config.toml
num_hidden_layers = 14
hidden_size = 128
num_attention_heads = 2
num_key_value_heads = 2
head_dim = 64
intermediate_size = 512
vocab_size = 16384
hidden_act = "silu"
norm = "layernorm"
norm_place = "pre"
norm_eps = 1e-06
positions = "learned"
qk_norm = false
attn_scale = 0.125
bias = "all"
tie_word_embeddings = false
parallel_block = false
extras = ["capped logits"]
init = "uniform"
init_std_qkv = 0.0318
init_std_o = 0.00601
init_std_up = 0.0318
init_std_down = 0.00301
init_out_by_depth = true
optimizer = "muon_variant"
learning_rate = 0.0109
lr_mult_o = 3.0
lr_head = 0.00867
max_grad_norm = 1.0
warmup_steps = 200
schedule = "wsd"
decay_fraction = 0.772
decay_shape = "cos"
final_lr_fraction = 0.0
batch_tokens = 32768
max_seq_len = 256
doc_mask = true
train_tokens = 160000000
max_steps = 4883
dataset = "wikipedia_en"
Each number is 128 + 24 x the weight over its row's rms, rounded and kept within 0 to 255. Layers, rows and columns count from 0. The size above them is the row's rms in percent of the matrix's.

# layer 9 MLP up, 512x128, rms 0.156, rows 485-511, columns 64-127
size [108  94  96 104  96 101 100 104  98 103 100 110  97 102  96  95 101 100 103 111 109  98  99 109  99  88  97]
[[132 119  92 122 147 149 103 123 138 165 181 155  72 154 106 102 150 173 111 138 121  83 158 178 162 126 115 139 123 155  85 111 106 126 110 135 148 129 135 111 104 126 115 139 134 114 102 152 155 135 105 139 130 125 149 124 127 101 159 140  99 109 161 129]
 [118  86 118 173  84 154  99 153 129 148 111 115 115 177 119 124 148 143 146 138 135  95 120 133 153 135 149 180 142 133  98 159 127 101 152  88 160 126 142 139 186 123 140 133 128 119 120 116 123 136 172 144 128 116 131 106 134 148 120 165 125 134 147 137]
 [107 106 142 151  87 103  69 104 113 126 136  94 121 142 111 124 139 143 173 177 148 117 118 148 124 101  85 142 166 112  53 163  93  60 167 106  78 128 144 121 155 105 146  98 129 114 114 123 115 119 141 129 139 115 101 129 118 125 141 126  96 124  88 114]
 [137 126 150 143 153 164 118  91 148 132 121 121 113 137 155 188 132 126 118 161 152 120 129 150 169 143 137 141 155 151 138  91 160 140 129 146 159 126 120 169 138 121 117 116  99 123 125 100 107 127 140 106 198 184 127 130 124 136 160 113  91 163 127 162]
 [164 125 148 133 143 108 149 144 146  97 130 110 144 129 153 139 167 157 168  95 137  93 177 106 130 119 141 133 126  99 172 111 182 142 109 126 134 146 159 138  82 163 151 149 159 124 153 151  85 163 134 114 135 155 126 120 140 138 152 143 151 134 100 126]
 [150  96  68 119 132  90 112 120 144 155  61 119 112 122  93 142 136  80 106 134 160 124 112 102 154 146 155 119 121 198 105 104 120 172  95 130 120 103 100 134 120 106 157 144 126 136 102  96 135 156 114  82 149 107 131  99 107 136 107 127 108 186 117 157]
 [128 118 108 113 157 124 132  95 158 107 119 125 104  94 125 145 140 162 120 140 122 138 113 135 115 123 145 146 153  93 156 107 129 136 126  92 108  71 101 162 150 145 148 142 106 134 162 121  79 169 105 141 176 126 145  68 120 165 101 122  91 127 140 152]
 [133 134 116 179  94 130 152 165 159  87 149 138 134 119 160 156 112 141 136 145 118 109 139 112  95 127 166 159  92 147 119 131 171 131 130 130 171 138 134 158 132 101 136 126 116  81 114 182 120 129 122 139 169 115 107 162 107 104 148 143 121 118 107 134]
 [ 86 143  96 128  88 128 152 183 123 171 101 168 154 144 153 104 103 138 137 149 128 112 106 137 172 133 179 149 120 106 122 122 122 117 110 126 127 158 131 132 128  97 111 105 160 142 128 149 110 150 134 116 135 103 149 148 157  97  76 138 109 129 143 105]
 [ 99 135 194 123 143 126 132  59 137 151  87 113 129 143  93 130 113 154 154 158 101 102  96 108 157 121 171 155 151 111 120 113 126 124  82  95 111 139 151  90 147 138  97 115 135 105 134 109 107 113 131 119 102 154 113 136 151 119 129 151 107  95  91 134]
 [111 141 151 133 162 153 107 170 125  70 141 104 126  96  98 115 127 128 155 111  97  70 137 133 142 130 184 116 161 116 107 123 164 139 108 104 142 123 151 138  78 169 113 131 135 137 137  99 153  98 134  96 146 134 161 116 158 129 125 166 129  85 141 120]
 [142 132 145 156 129 156 114 134 115 156 149 185 105 104 181 140 155 110 108 178 153 101  88 166 128  90 173 130 125 137 173 140 148 130 166 105  96 154 144 160 143 147 114 165 170 104 156 159 142 109 137 158 151 121 167 146 108 152 122 147 143 179 149 130]
 [133 156 166 195 127 134  63 130 115 122 139 150 145 151 152  94 129 103 148 124 154 163 130 133 113 168 173  93  87 151 111 144 143 118 132 173 162 142 117 128 113 131 115  97 130 118 117 144 167 116 142 161 110 137 166 109 129 135 128 141 168 103 111 122]
 [121 152 137 142 170 165 141 140 136 101 153 116 154 105 155 129 136 124 133 148 142 157 148 140 133 168 136 130 140 151 168 172 124 165 110 155 124 151 130 159 111 177 138 139 168 112 152 127 139 121 139 146 110 170 125 135 129 162 162 135 139 157 118 127]
 [ 68  90 156 108 152  87 122 142 139 135 112 122 134 119 113 111 157 130 137 103 176 113 131 107 156 125 125  81  78  95 120 121 127 111 130 135 109 144 132 177 114  95  68 132  93 134 106 119 121 145 124 132 171 104 118 115  95 119 109 127  95 123 119 120]
 [172 131  98 131 165 129 138 130 184 111 126 126 107  97 126 120 153 102 133 141  98 132 151 162 135 125 154 162 150 164 138 169 150 108 139 153 101 117 147  83 164 107 119 156 143 109 140 118 152  99 107  85 123  97 119 171 131 131 113 130 169 136 120 149]
 [152 152 110  83 151 137  98 168 146 131  53 146 132 161 123  99 104 136 149 168 136  68 147 125 165 144 155 156 124 133 135 120 158 105 142 114 108 114 115 125 157 173 138 181 143 123 159 120 142 174 121 136  82 122 115  97 166 128 123 109 111 111  90 141]
 [164  97 101  96 120 129 141 174 134 107 127 141 158 129  78 103 148 156 147 145 156 129 122 152 125 209 147 116 126 145  84 122 126  79 113 151 142 131 117 136 159 124 144 136 137 153 152 135 155 145 157 136 130 118 132 125 121 118 127 151 122 107 116 154]
 [133 124 144 124  93 132  94 160 132  88  99 117 136 165 107 132 133 128 159 147 136 129 122  94  68 123  67 132 159 102 156 124 125 125 153 146  73 137 111 118 108 149  95 119  92 104  95 126 125 115 137 101 134 143 145 141 124 153 172 104 116 115 130 160]
 [141  98 142 121 149  80 144 142 106 108 160 140 104 173 126 127 166 173 130 103 120 123 136 106 126 150 199 138 126 158 138 136 121 117 172 108 164 148 143 111  80 192 156 171 146 140 142 166 147 186 133 155 149 135 185 118 165 142 126 143 136 121 129 157]
 [127 129  95 158 145 123 146 154 145 130 109 121 132 100 174 149 131 162 150 165  92 139 134 130 163  90 122 129 124 130 162 147 134 127 137 118 150 137 117 166 164 119  97 149 145 141 128 157 118 113 122 118 125 120 208 100 135 139 122 114 104 148 124 108]
 [113 111 104 102 178 119 103 165 177 131 135 114 122 146 129  91 120 143 123 129 108 134 122 110 126 127 174 137 103 150 117  98 143 106 133 102  99  86 112  93 152 128 134 144 129 111 125 148 126  94 143  72 141 148 169 107 109 158  94 141 122 119 150 133]
 [125 133 130 152 103 121  81 194 120 125 117  93 126 146 154 117 135 152 142 113 125 110 122 130 103 139 142 168 146 147 144 133 120  93 124 131  98 147  88 137 133 137 100  95 123 106 146 172 157 152 176 111 133 145  98 146 107 102  83 104  95 123 109 129]
 [199 117 159 105 143 150 126 106 130 124 114  90 121 163 111 121 104 121 161 137 132 144 125 105 130 127 136 101  78 147  96 137 175 164 147 114 160 153 132 153 119 137 116 141 167 154 121 165 108 112 130 122 135 134 115 137 177 126  83 163 118 141  88 135]
 [131 122  43 176 112 150 101 121 121 112 148  95 141 148 150 121 121 141 124 108  80 176 153 183  82  95 122 126  82 129 135 157 121 136 142 145 154 130 142  98 150 136 125 173 177 167 120 123 127 141 128 114 135 154 140 138 103 149 111 133 119 124 108 125]
 [107  95 109 106 143  96 138 126 106 125 147 101 151 129 144 102 126 131 104 117 131 107 116  91 118  86 161 142 118 103 170 122 104 101 134 144 108 144 230  86 141 138 103 159 136 109 151 168 121 134 140 116 139 156 127 149 138 129  94 134 132  74 176 124]
 [183 163 103 156 112 135 108 115 121 118 114 170 122 116 131 136 131 132 112 171 137 165 116 139 110 101 155 135 167 168 139  95 132 193 129 107 136 140 155 133 166 125 159  75 157 173  86 122 137 126 127 100 102 102 112 122 116 141 131 135 133 143 124 158]]
# layer 9 MLP down (transposed), 512x128, rms 0.0428, rows 485-511, columns 64-127
size [117 107  99 110  92 102  94  98  91  99  96 141 103  71  90  90 108 100 106 121 119  92 109 109 101  91  90]
[[102 146 132 169 106 113  86 107  89 112 134 105 153 122  82 132 139 108 112 145 107 143 130 151 136 112 137 128 117 156 112  96 138 138 128 107 125 165 129 122 116 135 118 125 157 141 158 140 137 144 167 115 169 148 122 105 156 181 145 136 119 144 127 137]
 [ 86 167 129 124 127 129 147 150 112 138  77 151  95 136 152 128 134 155 102 128 142 159 154 149 111 153 144 148 121 123 147 109 116 134  99 128  93 144 126 111 141 127 125 142 114  71 104 117  98 134 118 171 106 164 127 131 114 114 105 121 194 131 148  91]
 [127 147 141 127 139 106 120 137 131 144 143 111  73  94 129 132 137  97 109 156 125 167 134 124 124 152 116 114 103 143 181  53 157 125 111 148 177  96 141 105  97 115 136 119 116 149 138 114 132 161 114 138 149 182 165 134 124 148 104 140  95 153 144 157]
 [178 142 109 114  67 116 152  82 152 112 116 159 118 131 149  96 128  96  99 119 108 135 135 115 138 145  78 154 104 116 123 138  82 109 132 120  95 129 147 155  80 101 132 180 121 137 156 121 135 146 125 141 103 163 134 106 124 146  61 145 126 133 125 128]
 [111 143 129 140 141 145 115 125 114 154 164 127 131 133 128 103 127 158 121 126 136 144 182 157  85 167 141 182  98 137  73 125  95 180 155 130 149 119 115  84 124 116 123 141  74 115 116 155 154 114 118 151 163 137 125 124  88 137 141  86 151 108 156 170]
 [ 82 165 166 119 109 119  83 156 110 115 180 136 162 119 105 123 103 132 139 112  81 129 121 117 112 126  96 139 155  94 113 109 143 144 157 155  94 133 131 121 113 108 140 121 157  83 122 148 175 121 158 161 179 132  72 163 114  96 130 166 171 133 139  91]
 [110 127  91 124 124 155 113 139 119 135  84 137 155 130 149  91 123 102 116 138  75 132 139 147 132 107 114 125 112 159 105 120 107 104 105 171 169 151 143 136 112 136  96 103 185  98 121 148 129  83 156 178  92 145  94 166 161 115 131 105 136 113 107  70]
 [127 153 133 130 140 111 140 156 149 125 161 132  94 102 145 142 175 132 142  90  94 134 120 163 159  97 114 119 123 131 148 129 116  78 122 148  78  89 126 114 107 111 102 124 174 131 152 105 156  50 126 156 142 147 113  87 137 152 103 108 130 151 144 116]
 [159  88 151  88 211 119 104 116 111  97 182  89 106  87 111 144 138 145 110  96 126  95 125 146 114 137  97  87 126 138 142 148 145 133 126 103 144 127 127 113 139 138 108 139 141 128 130  95 143 145 153 118 125 145 108 118 133 110 125  97 146 127 117 163]
 [133 141 139 138 155 161  81 166 130  71 121  96 129 142 114 154 140  91 125  87 127 150 156 106 142 133  95  94 120 117 130 135 119 129 120 137 154 122 134 101 144 144 101 163 114 175 113 139 148 129 133 109 138 128 157 146 138 134 129 116 110 157 116 107]
 [135 152 108 147 152 102 132 115 129 123 155 149 150 130 157 128 161 148  89 123 124  93 147  77 116 148 140 128 122 146 105  96 114 156 152 119 116 136 118 126  93 161 133 122 130 205 105 157  89 147 111 136 150 104 179 131 117 166 105 135 130 126 131 148]
 [122 118 129 120 136 163 114 102 108 122 117 111 168 136 127 128  99 104 112 127  87 104 154 112 111 132 133 100 121 145 149 101 121 139 147 106 156 182 151 111 134 115 121 110 126 147 137 100  86 166 115  69 118  93 146 127 100 188 139 161 125 162 159 162]
 [ 97 126 123 124 111 138 129  91 105  99 113 143 164 123 131 100 132 129 121 131 123 164 102 121 146 150 166 101 139 160 144 154 133 144 168  98 118 113 120 163  83 154 109 122 134 128 112 141 133 139 143 120 158 120 130 119 134  92 140 153 130 147 170 124]
 [138 109 164 113 111  87 163 132 114 193 132 140 108 161 110 144 156 154 157 112 139 114 117 127 132  92 149 129 145 130  92  74 152  89 187 119 140 134 118 109 158 104 131 142 118 165 129 148 131 143 128 135 151 102 175 147 149 112 109 158 126  91 146 160]
 [132 116 133 136  98 171  64  97 132 116 144 120  64  91 163 151 140 129 150 141  95 157 130 133  90 138 106 159 148 132 107  99 155 117 156 121 142 167 115 115 121 151 143 137  96 170 139 117 104 122 110 120 150 128 130 113 154 139 140  89 110 144  87 161]
 [114 133 122 108 134 122  94 131  87 140 125 124 115  98 147 109 128 111 129 114 126 137 129 133 154 165 133 119 128  88 168  85 114 188 141 108 152 117 150 145  97 116 153 147 132 102 185 162  93 149 133 165 116 156 156 135 137 111 114 142 133 130 140  98]
 [138 136 103 121 130 141 127 140 121 129 129 148 153 138 178 106 108 130 115  90 159 126 134 102  91 124  99  88 155 171 153  92 164 100 102 138 129 125 110  92 137 171 118 142 149 122 144 160 139 127 157 101 110 123 143 138 129 116 137 149 117  95 101 142]
 [113 118 129 112 118 127 128 115 171 164 118 101 120 132 155 172 130 128 131 130 120 136  78 132 106  82 129  99 140 109 191 123 147 110 116 103 130 112 111 130  94 110 127 138 120 112 153 127 129 140 123 167  67 138 175 135 133 152  84 145 116 137 139 136]
 [107 115 126 128 116 126 129  90 110 138 100 168 142 127 127 127 155 127 144 121  52 102  84 109  95 140 144 136 100 162 106 194  78 151 131 101 126 101 137 140 142 121  90 141 131 137 171 123 158  94 145 173 165 133 139 132 105 146  92 111 131 117 121 138]
 [162  88 105  98 146 100  69 177 118 130 130 107 114 162 134 124 108 119  94 140 152 124 144 158 104 138 130 101 139 111 162 136 107 138 132  94 132 140 135 104 145 155 144 134  97 160 148  95  97 157 120  85 141 143 103 144 153 169  98 144 144 151 111 138]
 [136 145 111 130 114 103 152 139 168 107 130  85 171  78 117 115 143 151  97 121 141 129 127 131  99 125 172 133 105 151 165 163 181 133 105 105 167 109 111 114 184 144 116 118 144 147 120  89  99 118 126 103 151 125 141  91 129 120 116 150 101 119 151 108]
 [200 174 172 116 113 164 156 149 129  82  81  86 136 124 116 156 120 157 122 153 128 121 136 124  96  84  94 108 126 149 155 156 137 151 154 147 122 124 132 168 117 141  85 114 151 113 122 114 118 128 136 166 161 108  90  89 144 132 168 116  96 150 115 115]
 [108 141 148 123 157  76 121 151 126 154 102 150  99 159 139 128 103 113 169 116 107 115  95 113 178 151 121 104 121 107 173 165 139  94 111 156 137 169 145 107 132  86  70  92  98 123 140 126 127 133 117 113  90 133 117 140  94 158 146  98 118 162 129 135]
 [135 172 138 138 127 101 196 146 169 132 151 104 130 109 117 148 109 111  98 128 144 106 163 177 101 116 132 114 112 113  94 130 132 150 133  83 110 113 134 180 172 137 106 114 121 150 128 170 115 137 111 131 199 116 117 110 109 125 153 122 136 130 134 158]
 [129  97 180 114 145 106 107 146  47 102 140 124 113  76 129 162 130 118  85 132 134  92 122  96 155 108 130 133 122 150  80 115 140 129 111 139 138 136 138 118  98 109  91 105 120  90 125 113 124 106 182 139 149 172 125 123 111  93 121 115 163 140 163 110]
 [139 153  96 168 126  92  87 103 127 136  84 146 101 181 135 136 175 152  75  83 112 155 106 119 146 151  83 122 147 135 127 138 159 175 159 128  74 110  96 173 118 134 133  89 139 166  99 136 142 109 131 144 120 129 120 118 141 149 151 124 137 160 149 115]
 [163 151 104 122 109  76 119 133 104 145 137 124  97 147 119 134 126 131 131 132 100 114 193 105 113 129  90 125 101  97 102 138 118 150 163 138 150 136 109 119 152 102 105  99 141 127 170 151 110 143 113 132 195 157 133 133 128 173 161 118 161  99 123 142]]